{
  "qk_norm": false,
  "init_std_up": 0.04,
  "optimizer": "adamw"
}
Each number is 128 + 32 x the weight over its row's rms, rounded and kept within 0 to 255. Layers, rows and columns count from 0. Numbers have three digits each. The size before them is the row's rms in percent of the matrix's.

# o: layer 3 attention output (transposed), 256x256, rms 0.044, rows 74-95, columns 0-255
# v: layer 3 attention value, 256x256, rms 0.0439, rows 75-95, columns 0-255
# q: layer 3 attention query, 256x256, rms 0.0748, rows 96-101, columns 0-255
# k: layer 3 attention key, 256x256, rms 0.0766, rows 96-100, columns 0-255
o74 104:116066111141191099122102123142108116120000145100125129103106150154114135146136087156142109130166091042115155102091080140192144172128144083103130141045129061177146143123169119144096136138158116148152146139159109085110117130165129142154106130149175093163095094157050133162174113125096168092112127162121121081189153109120102112150144125080104092123109120118089122156125135123124151160099124131206139152132112178110114137129147107084053116197096145145118113077106116095047109131150153160104129128158109113116054123117141022157137135102130172089114103081164130086104148140138158154099126143156204155123082115046085107141169130108095157088131094100063171146122157067123129097158122162149138125120151165228166139130118138089142129102128127121161135095131127129093125106144129
v75 116:153152126097135197134183125114186144142166151127158159151133111124122156123153134096180145075127103131162105104174102127160137161105111132114140075124109128131114121113161147146117096114099161095086126168174142118134127147141118152159163137060136079121150225111146124158148137083185126108094156095121139150114146134220120147109124076086145145125114170124145115154183073169143093196102100121150074105147171114138096110176121131156215153127154119094064156150121138067108170125164100103099166118104111128099188113158126132137134200163126120131106136116139154116147072144191140156156027090062103105154153184097103134151099203113103143232160118177093149146180147133116159089156070119115168093137142116141141178125149061152195166084131114142143087111128106120115101106115161
o75 122:081128134124189091114073149119079081117030114144140110122100168120123107115112127161166118110092131033058149136132057145130140137085135101098147119111127092154172142125084148147096126121142066147141133115164142133130149084148160167138112086216135156127060076130108091065169152102153173112120098156138106107186142132072055133212129144134130130136148093113083104136115144103074180182070111141140160169134131169099145137116188117099035097152069145107137153137045096105109081133107156140145070118177135096193064113118148080149155146143171157076118165134151150169103136119095169131088160128165159103107099087069111112205137125109117098110141107106133161148127113098116141112089138134124121167149115120184135127142117108105127130134099130084158154140086094146111142107117093
v76 104:128152128157106132119134091182124115150108091157118127117195088092104180093130133157179080187195149133164101131119158134195121108121133122136091152134141076181141168115147108085142160169177147150165142121099094166109081082130161084080107167122128121071118089137123124137133118125105146185071126213148101143161098093078126121169138150124159080125147146218107184165159134113108149130115188083093119089081068123130119165097140150134129103202124079137104153113128131070139090135181106135166122068084186123140139068173115127102151115129139157104128133107119167125115110069139166112109117121157097138113176145179119108125117164130184166167138117162100105150112178149105105242143093116183120116106132098143095139108128150100113099084147187125107150179076109110115198182180098
o76 100:150104121090145076118194157127109116178211126137177103165149097119137114159085147134089104097132161141125136158119133197126149155150137085128147149149078157079120103144090175098097099071163123128129099099114137090143107091143085174116172109141117115130154172187166143132105101160144069116130128072103154140115190149087123106121082094151191134140125091065085134022112119145125099078121127184130138130159154137125119095138082119169142139154154087117172173088045136173138158180106150135079131191146129092114181159131132167132149166149142079140130142132142125089128163238140132088148166144106178123137134108175201187123072150149163085126138105135159142098177119193150146089121156123126112122092149055095062105160113137143094154123085131154101105101131129111109090125122181
v77 113:106182119113180107125167140126084151210177133161129169124134097117119147163103186117141065132151125113139133140078110177114145063093151121134127167108127153145168122104166103152108092104103157115119158192166142094151046143154168203145161105094157156079176098145107131149093150124131136109159166145152124199155127122142106099138161102115132118134100124117093135134120162080124067162082187140064140105117152072134121102148137131131109152145165120179103094059126180101092137122183180156119116125106087220130117128144078131170090191090081133128124187134173146181188107094093136121172078154135102103115129147124141077121141156109147131123214151121129121146095118181073067128176090117151096045085123146134116111113138182139139130093132104094136103179136153140152132124181199
o77 115:144125119143100089118087116096136127071068103077124160147118122146096068117132046101067129132161163103109094095133100127133143118110140145130138116134161083141141148105073152108110206104137081175135111146120124182078172093071151135086129151131127152145087157166149191082085120161149131160136072138102142083098152094121137141239061124174133098143164097094067132138133166103116173151078115160103114162126088132112108136141147106154166193148120076109136127129169119125134119172130103109135135131056138051099141144185095124050195177170152147142095164160070170104132141151134146126110188187081176100124154115120091119170128139115156115121112157104131186182103163115166145076096188105133122191179086167131139115135156115124089192118153119150115117075129131122154104095111137
v78 104:090154119186136112104114161154097123134143109136145110125070110155095156200089141089099141136124132121116094130120193168115158134097093201139050098164103110123144142124163119069110105113168128073124128105103144141092148124090125174133114074186159204206082082102093100152130103157081088208158126163103144130173132124090122132166113113123138119096151118108094098162139141111150159154095178113087131117108119171126161131127107173104053112124169139150067085122138114148124103128104154163090090112126186080148102169147153092126183121093117147172161085133096102123093183142089186097091148068146171126147075141063136134157179145132170094059123110046138160150062104124119155136139157098163133105115166080194144085145104184094131108179104141105116175170134105095099113118143149
o78 107:153154150122086150155168098087142116103251139134115115106123119110161137063105104124131121195050116151099126113115177109107101134139147139162152115124092166105104146078104161189147134110080161167161134079136131134125121103153144109102126110076102155142166175133177154112144198146113102106095177147154121160068096105163113103120088168127116119143123188164164152076126141149131140112178158135093113089129154113133130086130141157131208151076143084118195122144211129153195145081133132116173146128096113129049179132118107138125111078126139103176137149089132132151115087122177123110147106115118071128135131146172077131118155111085139156155206166132095072144125154167160074174151146091130195101139107170098119141103103127138108144154149111207107106069175176105186155158124067
v79 109:130154124114147122138122158090086117130094166123121097137157095121144126098121139126073167176135117104138147128125111086108101150151164114087174107111154191150147102153147125186145153170122171200110141131095150110143112148088079191079074106127081081099145128148190178155115134129188122037166073128123064172101172159155162099118142136114167092114119116107184129103119147120174119108136095157152128127105146041107110132064125074158127154172128189125146155090124107195123128135089084051184151180146105178123115132193097127123122157091093144088121118090125112092162117143162132157132142184124127143108180146101151041114178116124136175101196149199157092153149128138079102097154153156145110133147122118107187142115140089154108134139140120098106065144109156161197086109099199
o79 107:131115050125136131133099102126137170117046118119131157131143097151155101145087120107092122071148130105160122107132117161169114147107095139102114165132132099156158115104131113051120154105157159079142107166167133136151171141139168101127176216129154150195144067141107113151147102100153197158115126182106138063160172136145123099109137149166130153125120098096098123179119100060105110142078154121148129128148111152162118115147099126056081171191073143158091132119078145053077102089154069134067157095150111088165097138033143134129109156176118181100096114075167144098116143136128154143115168149091201175147138130087103144128107141120120168120028157138094165101132130107160130070148075112115110168148182110121149101205130116107189137134166140104149121125102155169111120088108171
v80 096:106134128084201078090128180082136148162173123156199070101126192153125071186080143059153185157053144117131183163134174151074136112118130102134129130181128172099180111116100083137133120118128109197110158130147144127071123107128114161121147124140198149150115194142141118145129145152127170130155151079159074135122173096079127115106149130160139166125111102087144075127079139085162096099135186146146123124190126099131147076110128142120126089107161129125114155084127166182126155118132153085115103136128134183108106118125107136219132161113056117143148130150109094096110124149141102109117166139094094174128152145074129139120140117141112098140101169061137149152097058132116070131133126079131073090140130149118140142159059129134207169149096083116126090130198150213100103096135152
o80 098:075123150175085148179082091162172131077045152056123180146114121111135121056120108115080081164123092106100086098154102128164138133059142126115100084057123122185106146131132143103112177087134125163100133188165100105109107137092137119130111130181153144153098114155119147099153175124171149145122106198117141084138168098157132142136054139060115127095099167184115128164127113121094132182092119110118136117131135113094174110121167158123087129129099169146099120109224136076108150089143119118152125137136113118082107128120092111078143123180135178171107155146090154163174098097139164137110102169148125117129115151132045072165211139079100145079138152178102134154145166126153110146113151107110160186142127199162157112149178101097086154103185093133123153072101141174165167146148140
v81 098:143140149108129165063080136132117174115133091163160084148160087100147113124092125126097117100123140103123115157096160116134074162122141157141122102095180101136211137141144132147127159163161139114098141108083136180126133151069149188131146150166105140093056095155080068185117155162095121149175105145041079147144168133100118119143173141133122092107119156164100181161087156111118105112123115118125112090090139163137155117077163084080099136094095082151115164107132100151168119156094052157181115145134162140127085090174129176135140114118092082163151176102100107097160126195151143067090063116086118138146214117104158093166140117159114121068082138069106121137074096130122091183097071112138081136106167133185125138160112187138098144174103152086088167143121071164154159157158090
o81 097:155115113135168145134111115126134153118118150159172177056151138083146118088108126125084092143128149130108119113151131088130200147111089094117139182111098137108098188067105166116103127057124136153173106117179124079112052129182128152109102123090182153162139153147142185125183169118133131127113146161147145043149153087135150076075065113100152114122110120120101121136136166109102142135168129145124187113176126157136117121137101122125087187184123139118188082074136182146134094088138196122089204090107095113084131147065117132153187185103092140128158098070136178118115132141123161096110163193153159097155107147129074159102194168098163177120207111149081127116127138118138088117211170137119178142126156145129111141182104129088139113102164123200107118118148147080081143152133117
v82 110:150140103154120121193132137120142139077091100132124114142130111139116122095152074143061162069090112164140049080140109111143095175087125191118115093103136110163115171153115147079098141113177142079122127107102141141108210156101090111129084099162054124176110124079183133091183128116180072166119062132093158103146120164132099178113111133113138096155121148191118091132135091166118178133108138086141113113134097172122108132165109191134184135149114116114141127118119064080158117110095057115089130080151134073106130100135136127081157052162182112137112098112095106080085103186143148158119158083142160119214123166137107157134161047167140137133077078103104148140126116130142191153108116084117170139162131081129121114142155078083127151162148138182092188139099083102116114104114095
o82 110:164092136082124189145134146151127124204228146165117125097092149098161176101099188134180173171090113129138171174097177152128109157160136087160137136161111212101117101086141134184169084162161157154182108106168140084175092123185110145128151111109152116110188116109166077150163160151102145103115174138135110143124144123144108093093225153146190160106114135132137161083142109159149088111158139121163145105115154132175130084135088121129109080120155099123125137145000150154134128085126159140132116166166124148154141126082158114201062107083150102098173128059186121135117132116166112078103071095167124176156129107135170147097083126117125134144184121142131103083133144128138142140161099144144164095136147128139097104144056138113138095173066160136131102137135132130128168152124094
v83 107:153150179082106172093166108080139138086116113128139150169112116131167078024134080165112120096156125147135026187140089113140155117101091151135169149123139101163176157132078089160076155142103101197142174135130117161189081138133126154146123105128092087101141160159119139184131135142166151064123114132092165083178120095189115147098108092190102129161110198235166099104105103112115086131113132160164145103094098107126135111172176104141132140109074138138176115150131117062096141121143147099128137102094137158115133105168146160053078177114092124110113166081176119117155090153136106160117080142161082135151140106144101158159067070122112060143110152111115125129133105140139170129030178109094130102099140123161133095164177150116155133157110145125115120125095090110110143161103113
o83 106:229079108118139126127140137220112160222061130162152151098087158147085110104107165134122137104133123097192110068156125077166165216140122128133090163160117099182124117081194167126194114081118097129130109087192158121103138112119127108089164126114148103080085154095147134166117142131124152122128133123143110138071141120116090082120059140140184125130170068036080081132121173148112084149089098125163104170131126158172090173114108134123100125144151097136141132090083144127140138172118125122116127120132183127138113116161096108145167146123136129114130159160084118084129174058079142091075131146117214106119152201082113102134129168154138104087097056117123094171163118075155133123135111109154099142106173143127124161177097139115080121130105126148137121161141117075137138144124177
v84 107:140040107137093128112149189108206128119125093129123155102102183129150160173104126116145118138080106162115174114198136116104144171119064125169108172144097160145101059107125206129131142115101150133154128117167096158127172158173153078136119198125095108192107102135086102096139133089103132137097164077134191070095118104085109158142122151098115154157114131094124124138128085128092170146186098103133108118184140151120119140207134164076178113126154100124104098164125112116112109132122122141101075118129139155138158102094189084154130104127128143128116104191143156160061126145089105131165111101121147107115126094201106223151090205083172123156113103088150140076174162099233120132117098122101149197149100133117131124096124160149160103133149106160112103073134142106061153128134092
o84 104:073191197124162164129098129120099071127138146131088094152121112125078123141189136143200132157164135122099139130103095104111126116126165137152146092140076106144097185189126085182175096179107099125096172150094092128126091083137107131149113063148142103112124131157063100115136119143144076083159129129125102135142063171108170163079191156052086145108131158179169108122145101149193144103157112126097108135126150144104139103117154092115112046078116196126121125155191114137121181169106135149169120165149127154093121092166146108137156058121159089134147078149143112179170107075129126162088125085153056128116104113143144079116140121163085105130155139097139106137123111136029169152124172150147156087101114086151114174093169143150100087084071118090173158163141082113100154174135118
v85 108:099074109157107088123156192146162111159189102111205118098130130156100105159111147098143176128090127140118183090113126147082130159102098068193097106164083170172129096132166179128176111099137171140115085099084128144101184119126101127160172110180144162207121154100093063100169158111113083179118151093114117075165122149066066124144119178169138159125117118104122103168078130156123133096163121138119146139176096164122067141113110136157126154124177106115070101116132102153125125107123131214120103098158126130142102079105145096132156097131109196148138103168148124168113135215113125114106117085098142110136131094153135161125115196128141070054093130058145191115111107117165116121068132125085115151112112024115139132137097194160152117157140091110149111123171149120122131128183111
o85 106:120128172120111173152100096090149093109127136117105165135131132124146137056122098141139122181116135135125134139092102121135145118140154134132124142084054116097119196130077110152158112158111179146114213144153107097123057119149158175128077128115146143160156131183095183094157154124159110092116127139120141132131110108112155156141076129026070135140112186161178162121160138136230133147133154056127091115134110084094183146160184102071118080105113169147183110138152131133167125144130135090162136152147123151056151157174170067117125055135155101153133108104104126139137121086104166183081100130133092150132136152145133043093197122099061152107174166100083074162112143135082126151145133123133164115143106192139166134085122117130094165069085097157155168064174151105108151151118131
v86 095:133140137153070058126124143142105105208095163106129143112106082153135108119112139178116152189163144141101164101148145061147166075127178127131163153135108162095134154121130073165123168114141097190175175115142114119160108136193114101116109113179086145151153093120136092083167097129157087083111142159138125079147085131115074044177117147198144073150126095183184173108069151140070140144107187112099175159106104102135113189086171093151084143138145130104168115151136133110098111093134165162126148097152095135140117135164119151097153159119155173101118133109175118129149119102072167155083172181128114106074157066161100126091109074102107146093117127141111118138139165154096124166108195161106138144096082070128087111101110107094119062092137165115156098193096187104165097154089141
o86 102:209113080134107160091185172160140168194166104140116135156134118165119144125115106111096126107177119120192086108125130147184099130176115133136074154208091158147112108144141142111172083157157179130161146121145172138111151126097140103129157152048107087116149170165140173199077117174098157181096147085132096154020153145112141156101092118133169166183146120086129139123136104116176073110129111101140055129147094090148119168148087154129126127130144117193120163124086118130119127140158097121082134163153146125135152181174165117131142099172096111108119152134095090093124167133127136114096099100095201161151137171109181168106096128158097083135033119153076117139157113124186142110091093108080061113104174134092160150163109135164122175151123122159079101091157156104118130092121178
v87 110:094169152100105181126138133147118144129127164128149182146170137113109232118107127116091101136168115131147134170091086149133111133143157107105111118176142131140159144138165158146114159143118135103143120153151106136168082110082205139072147134101067091093131047170107131187117146164107153127203152113116123129102169135170087102158163139173096218121150134131112103147152170106178114105132111175104109097063127126108135128115115108091090105144129132163126129143125079189117130157096154124166102203140155131129137130179097132128154144113143144057177158098168177150185114136112153099155102149170069119094066149130130083151112183124132128124184156172160089095117163140048111117143139135179127099145118055155100104123151144127067146150172118113134109125084113030195155142195201
o87 107:111098084102147080082150107061115133065091061092105119114170064124100099187112112125154080143189151122132079097127158154080146144125130147107131138101151031137145090104107123102112124074091125119149126077086108142096152120160140107101167145146158147152097163138101156138075073107135102113121124138134149122135096155127135088142101146127119067125098153087118080132120132115084170127084132137131202153123083151153088143130146103125178209135081108079169127109108140081155094145115057140126184113061058088101164153095061132133173209137085105144065122129145137075084187176127171160165186157090128131106183132121096162153160125152154119074116076082156130133107108122146143065173099152206150132165127131097151116115127130158115108136144092102143118135162143164105097093111094
v88 105:134148117129136068088090179065146141121173106136132110144088163152143099188129082112125165168105163119160125113119163107102211147068109142100152119136149164123160079133113125163133122160124131123163142142084139151140168175201122145226182120189119137181154116100101086101172125111114137086133124104123133134132094115139099166156108151106149101104069140124128090121123103122128167190141121112162131172121173154129149118179193196124128121151155119144121068155123120156137121079174169142121111179118104147118167119156125121074165170150076151158090125147164058123060108138093149170097170123087128087156130081154076191079127149112152087147091161062176144122133119098106192111123188108099123161155108098137140119116089170119176057070100135120099074064155122177083075108154123
o88 105:141187133161054205137146141182131046123053146111113093166136162149093141065122113140149184179140126112101071143127138080114095137097103170149057113178110159117101169157136179131156161130146137140092176151160086163120135083144141150116087117126114128133110191145128095101102189202145152139154134124194138122070123146113149129104114168100144141164181176128150122152129142111149080121117150130132151127174123108087131116120188111112062084052087152134130141162171133089141138155158074100162160110127118122108148085137123124075143052147153157172140107180133125170160134053134135060053124109147118119084080178097111109146156123138085116068128155133093068147119110131120106158048084073096164129100081105147178115124148111161108129157132102129163153130115144114167160100146140
v89 107:117208134182205069141105157107119128156137128133096115065141125137130201140156086119127120158142176127157172090137204170180140095037161118122129110228124101156174152170138080102090156146123142048159145155131162129134128117156139131142113142193116182213125107140097149078159137125142104103167060183117137121138105121143151126162125146152111075072082069169094091166176142136105139130150123122134126141095086173092104124125130120107170131152107133143104109168127092110143113099136082083140144118157136124143130104167128127088157087189169152161074103117130130141090088153092146083057139143094101129122095122178117146089123145161169153149101090111126093121138122131123164166120083089119122130149104145146192163097092099050121095135127087077137119118131066083178107119155067
o89 104:134133143133072159128155190098143099137155139151123135162140130100128123056096108072139143120127141178121132177099158151110094168145081089133126095154109157066125128134125231208129092154129180172115125132137089137118096141170092138138153118135103149133114208125176074171138161123146130143110144107158168190120103185130094122137127158180134142184139194148140129041104090149162136097123159123125124094140149106101146080175131134113097096130123085133183154129098165153165121037135117132086130147120069068160190120126096151169126113133105071034187100099170129173145195134149144063149181115140127151171101126175134148108106160106106123097214161141122100129150178130114133117138108133116168149081089072114121121180095179170155125157122142189104137109164112123100147129121117
v90 092:110116215118133164133120074175059134176137166155119108149173121132174027111133169104090099088145136137150105182079120163115146078152136060192157176112106153101126154134131093160112166119097125167167158130103157156124100119115132146119074125132153161096141120138130120145084101140137173150108148182131097115187129102063115121105134083143113069127143152156088143121076150131081144106057164093081153116101098123110148156050101137139131104110104145138111131052121138110173123135079119183104112064141125094144058097114097138121049130122143145154113178113081130125179142125134110139110121157172127160062102063126163098109142056157150118097106143105098148143059090182124122193096100178130088123059125169132079094145110195100103098131130129121134129170140164112160144106129095
o90 095:183079111142113098143134128183161173144183132149181204090115109133113134119105093088038112095146133111171123082143121121192144134177106130123105216157164147140132151105139156100108139135168150143089117139125136148105127175080114143094140151060107102099158149143123176183102099142107126153132115118079136147076175068102121099143070081159112121125138062098101145106160139116130102129158130132195084117154127089205080137148094144162131169162188085136160084109113168136110104161151194109141162123100201155092146171218093104119121152109105084118154152141048122054153151132115134121121106165083207143156180145147131141109101162121153153138092126147107147177134171137163109103177179134119105135147171162113115134137116118107105180101148139159106111061132157100136106174119178
v91 112:142145169129225062204119102107138142151094077117092142098140088148152139105134176136142140094114137131101114064135129147174112117147126116152131111076140146119155190132125124121091094120155131127129131150140102103095071133087122127098108092081111179154105132141155140094102129107190139111152118114168098176175115125078118143133148092155156160184130097131135130128084138127143077086074216165077124150171118080128139103144129123147190165124069163110174178058129131008107114132149111132115118048132062150123140093110127134152065116143130149109104138114130105113140049118133150178096131165138188143186147183133129093074164066153131141117111127098130108166162116143132053161180060107108132049126076101126131114121133084125107144112138116111141170184123088120185104116111117
o91 112:167073105117077120154134175123125189150171118118112176144103132127121106100125088109074163135133154152163166148136110216159142110149182118119131105196147136148136083068140145102131130151153140171152108155145138140140132144162122146095110170126152093076149106150182173157139146160112152157130090147068099138119201124158126117191166119170148127130092093124010200126138113123129128121135088146163097124079114101162146127145044125168120174152180089172079135065057098171082132101112115103071118168097152102160140146157124142144149161105129136076136157120108158103158160151156111125131118119137135143149147076171139099144041113118170154114133175172119192139123204132164174093132146146126065169199133185113087099176106144092117181154091130157116102094126153142120176144120136
v92 102:124102125097148145147147110169137143139142131149114140187152175096131096144071170075130095131109168120164089177100142112140095172110136125126113170150126158098165108141163171136142123116125180052113084175094114105140158064063209072115168143133094114172155117164080113136118151119107158124145203098115073152126167129180148185108137126134068202145091119138121097165164155128161098142093108134149122154114178153124145116141108170089141047123132148149134108170115138141160156182099120119165134173105142157124134142095107147116122088167103064137126186177163138154182102148081120081150038142125093090129177154092124105226109101105115099176107136164106115099110139116118149120212098156142108130148137109130084104176102174128064198094134113123174114143155117105089183154185137
o92 108:089093138130184112103083121095100081023057094114125097070165113121148140209165143181144115142190115106053128084124116123104138080146112116096141105065170092146097151139114115121097183082114050165129154118124088141098085105163077157121110106154172139139081159126089106125114102180124116121152155147109123056191107118081139093158145108096127064126111189158150092152115140133111184153130135155129222128136116148113126149079202121113103184117162120104121166056192138145104108128183124088163140099116082110112139120159089132144168188078150134144102112102142162120129141161170144131149165144130162118081082098135096132156157142121181125137163092120167132127128084159104092153114164140178157134143120141153150155076151138141115057125193113124137172123093124135145103144129077
v93 113:115086177101133092103053088100149138122107106128131050140126115146162073076112133102084118147161174125112123140120151144119146095103137044161186092201163116126138144157079120140130131139103138114142091144074104188120136101068065141147111104185087157085128102135125113181135188185183156147153107138116165095123114092146074147098120141187101117077132116152179128158164136149123160085077114173141138128077123205104149118141174073130143105104077170143153128133114102135169142146064109165138176113156125096115117073129116118060125063147097117123080167125152158096136133178140148099109168153131088158118179100144132125085102042120129061091062142103167139129113118066113121122074159142088097184134075101125177099186105156112107136128125130094140111131166127176140176133135120
o93 112:172117121147116177105172154179140176109125112141128162082156135153150170122115081109131130103155105177208125102155113123196134191147137130157049164104126141121117153128191190100124170114101188151070175119181124073134060180176102135121092180101178113151131171161136147195148131083099130069053141139162120191154168127143111054093052126075125087157134143126106144124117152140135091095157156144207148106148070135169073135101060166108079127166142102166177110092102165107130084129186159121096135124130126170098138129125053105130077144086112119118163146122107124071116167114111129131135123157154160140124098164142147078111162149136165189079121123158102086135166170118175130132146129122132119119105176132155133101124096164159153104113149136182125139112122157086124126118155160
v94 111:118119134056145193108191159152092152190130153164176169176080159128119167155104164124167181081133118143127198129146150141112114160120097200128109134132122176121122108127162159134120144158086178119114132104121181155111110129119121106127133159082171111110133146133137114146110097104094132139140204074090069125071115144163095115166143108109150170076090164105097177174147188134115171138067131113137094102178123097101114126141174142117120126159219109096057145093130159177119119150153147134070126110114096152145136155141108140122179135066075135124133115181125057122165144090157143116108016111154144087113142103066142119171133200118149140121140130117089125150096139116112165131194102149150134083086183113178125183123125120138170142081092125135080156125121157118178132165201123
o94 112:088109114154146088116063125093106111058126097112170124093127152165117077126103157163108096147109093057054123087149080147140154110109116070130132120095094077125164197131078134143112135111137091144165137116144140146129129083152129162096135088145132136140074125153091144088177157139160144146152103153095120021164171104080069125147072164098108091187138093135106114179111115108137146177160129119134147113166185162080105110095175154083078176135052184079116144141103082098119117099100165123167127106172148091125095109123164101125172188167140160141097152106118184165090087162121186148108137127136172111110082124090059160183206114070095126133147063144101138178162087097131100089113133106123121162147123146169158152155114131114136133126137098126178137073104121144091116104140098
v95 101:168150140132138158121119112084112123100118137125177137082141074112134118131136149119140153120130102147150138119124066125131154077167148085132155144099117158095117104117143116156112114121116127182110177181238118165132049195154095145102128105097125113071131141114143119117103135121142095060094096105151124156120162142124126071091124102093183109155157124085163122109150074109103062162190094135126112119152176074164128139110132066158177204099104157134137120097125172108115185120138106109140162148148095156123146082171140166173033215118146104110112159055133188145125125145162166173180095165078128141144104156165130095100116141135094176159173180136147116109212142142138054115084108145099147093108137105062138166134134132156173109160155115153134102101099132134144070089093191
o95 104:102130106136153104162097123132131178159019123144126181174083080144063068129139118123117112066121196084135097134105096109161159123091139180097136124173145064176153113124113119093125111138158102138114115179144161175106183128093176102174119176158143135120128085147126168088122117094154162134119064141126127140143136111124144173175123121172093153112147082095063115154157133057102145151044103131068137162103060132139124156179129116142110111163104120163091103157130130094080059174145146158092116128122143081148093172135109072121170121172131135116135153167093093126136133103088131157111152140100148107130176111096147122171106137144126100107049135102100160158078136098122184081109139193057099146185105159147101113131159078089132197083112155079137089163098098139104125138096156
q96 094:140083135110145086137141172054128115114158141105098147140150092135119086218151136074051148099143110112143081123134095087140154166218160149125126134131141121135050144127119132143092106161127105147165125151155103131123194130131168144159134037114150081143113062114127227088118117116116139179204126090097170112092095076103117106106114145152106180165093078160134152159098181158112141108117137134068114100171088091095134136084126142160156155160147138096139153142148109083112153105089142114121169096141171155133096159172116070091132114150155086100151107187119155121161153159162139129165140126076157077170078155147114178128198116153112085141123082142084110109116140149201117143122134100121096152117133145128105029087162094122145085095136165159087094119115133143100086108159174
k96 102:104162206092106140193098139119203139107164114147142112143111136117121144049148165139145182091135160113116092142148101135162117090159124062213158107129120096116096110181088130154134084146086173146108137136152099174145141140124154125153141021138078078111151171155126123090170143114156142130152163109088170136153175172139134134125127101080113221125124128152126104102113110111149105147144178129099159122111100160155141112146085164134153200068088159103119131147108123127102126207113088205182139097145134183093109098144134199131081140167158144107124181144126153105134059181124113163138090102098134140117113074160093151144126076193142116192141103122121122131126139080121151132126204073137197137126096122118158136111143068110136118175058124129110121106141100102070102106138132
q97 098:151165166078150175051214152136119116102118155130122097153089118153136102101168147153191083146130063117105056143147148065119150112170070185132057164109128144176141121135117123144095124138108157112165115108093059145085116111151147081131179140074153124113115125074111147138124130070117056150115109103135133109115118091164105118151122112125086111152109116131174173178165125115099186124169146106102107110171150128090126095091124142163161110150142135143141138137163176117130116111164135142134126097114148092096165138160161153125152187127116112112098106123136057148129095057145156139136116097154177049124183139132178138167129122055110124148098142130077158167128160146156119056137096100133153068080104102123123088133128145243103103141149177135124158098179135105170101131136025
k97 106:138110108103094136131083126150157163131102192095136151101103096131148104146142130171139151074170154179181090139116139101169114122110113094154110168098155183118064103132093098144131064116150113147191168165210154177112164139191119129113108150093176125111126103130183073154123148106123160094134029114089100120117161136100128143091121127132149072104129071115101139159160129146193045171091089123144071116098134137149112096149129114159096143122128198098118128124166113148166139145103166105139097087139120137098131064149119168159149147093164104118109145089090147113119157137168183125133092122069099174077167077143123180101122091177184166158130119150173167115150171123106062130129130157149126086159140164144125176170049097080122136095101152182147097124131068190136182143086094
q98 101:118147141090126143106173138168113100077145137120129146129150082204155070146101133090128156170131103162178147112122207123140089125110165158103222086145162093196131151186179121129144174108139052085069125127130074069141082144223114135140145158143106170127144119127079158102097151076107059117136163159108161183104149093133131122120080105145119102137129098084165109108158141092131146129160148102134119213169148154098112138168125151159120119169141078156110073162158137113219142119143139129087091134129130140128121118122079147106174141160107155139103119135211186119063146062101132099088110120157109171073133147162189125136085180112156117122087137096159099133115090101122148110138153147177123123104122107164173133116174093125106079122154068103149133104108127132136124064138166
k98 095:104156090151114167167097062142170170144114112099166154169106071086165132130209118174093165091118158151173154167161118094163122113092098090140069147116115133125137104092109093166158081110147132174156134073171131146136099190114138122176050089119115082143096122159163089138084147083125170170184075080106075137164174153159195114073149173097101145092148122181059154187084126180160142188144119154120098107061088123154091147158095151131121093096122166113097141118152154146100111105099122128113077138157145152148152105119059137105080154091137136119163138089090091134113119077122120108136064107094082143143126130178151113139094143174112155157156164136136161095081185194181132120143119161175123106097136178132180164133117139118146163100085164153119126152136096146132173147124116
q99 120:136118112152136105103085126115122110079160111109106097055117069123098125199179125089141163137158082155144189114129112108152090115131177105113171085135092184086146151099112130138085152100154131138154129101157105095131094131122104090077092119182086126093076132136135087145066119158126129136196091101120148093100104125133149146118128205123085072142131096167150139114092139073181111079204099132157148150113068155135121100142084166089152171106089136155099097107089076109139145081092141069128126156158113151199147140170144118135172161099129171129134089150136119145063185173089160206147118134105131101131105086161153161139129177097088154101151134118155143159128055086149110132132155050160084138104149140169147097121188128111123064123108102130113126059174109160170137074152189
k99 126:118146089114115172040104121152119121138064130101146127137164125103200140088181159157108128101146172145152100129114126094155095070076121171114144132091126125150097095141111119111122077149117141142193154095172223148150178164147098153087140141128114121130132154200195117135100146134092146087141095087107113125095132145107133165108163118152146141086094106161132166154127136143211139149175068155146076106064105149151086163123114078103132090089150134112163165118150103098102143151134152088154122101122098112092106114113108099174120178136130154135088129102074123129121208070167108124109089142073088115084142138169140162120120096154098146100165156128212176134100173074157108167125105134139118057145084157138163197154110137144155145081163149143093154169116056179110156196097084
q100 087:077080121133119106119127135095117106160124116180143128046148113118126124136128174151106094118123141145182158151077116132145125165161135096082143096127082107108206115091045130152163150087078152141097079154118091076212055112135088118121158122117097164085139088134130128114135116122150064144182138081097156211134121038178127075171153086140126170085169137112101139170123173111190091139083089154162156145111123172110140111143103176099132130147100114119141107078084093102144151109156168103103081107129110131139120145111175133155125112125143067075115144151155060115113126143096092168104117105136158125138162163151238124140088092093044095135123118168139100137132086141148118136107135137146123073106057131123146149151165148127084183114080114123110179110165118130137177092113084
k100 103:153142138147133186125115166146153099113084120165080142143157170128143136094110088092127069142103196116114143154125190133080099109077087157083078150158148124057142125163127138098123146165159135084121099178128128105108155127156109169098112162118193153092159108140147135107143168094099139115090137181133155117093104105110123135148106098119116076139136109091196100156128132103110142107135152170167159132082076098081183208130184125165107156105123165174137152119155169139178119105140185138152161150117107084102112098136102122117140155167118109184101083174109159105156150109116073138113140154140162131141083147128152125112177138044172157085101111070166071060176219136137179167093172132134133140138132141137144082158104138145197140109124109118137111244186136124134127161159052
q101 106:169149086161131101123119108181151123072117131102122146149124131113154121105152124129159163099090186144126151115142132081114126095056113184179110095116183193134064138147134141092129112105201089139149184136162164173072167164135150144185118114147146133149146164155086111103120120147129213134115150178130070114156090145083081140080083146156130119110114132123143123163157107167082150165149173154142112123148089114177120167130159117136114119056188161141117143189205159146102109138053093147164166139128124137067144121125086103151109132096134155143089143074156151198150142123129170135161164160120117121150099150148041119110138151127214157080133144075177173111111174122117160135117169145127197194165185127141087127115101094149157080070171150127110073127135130141102076140120118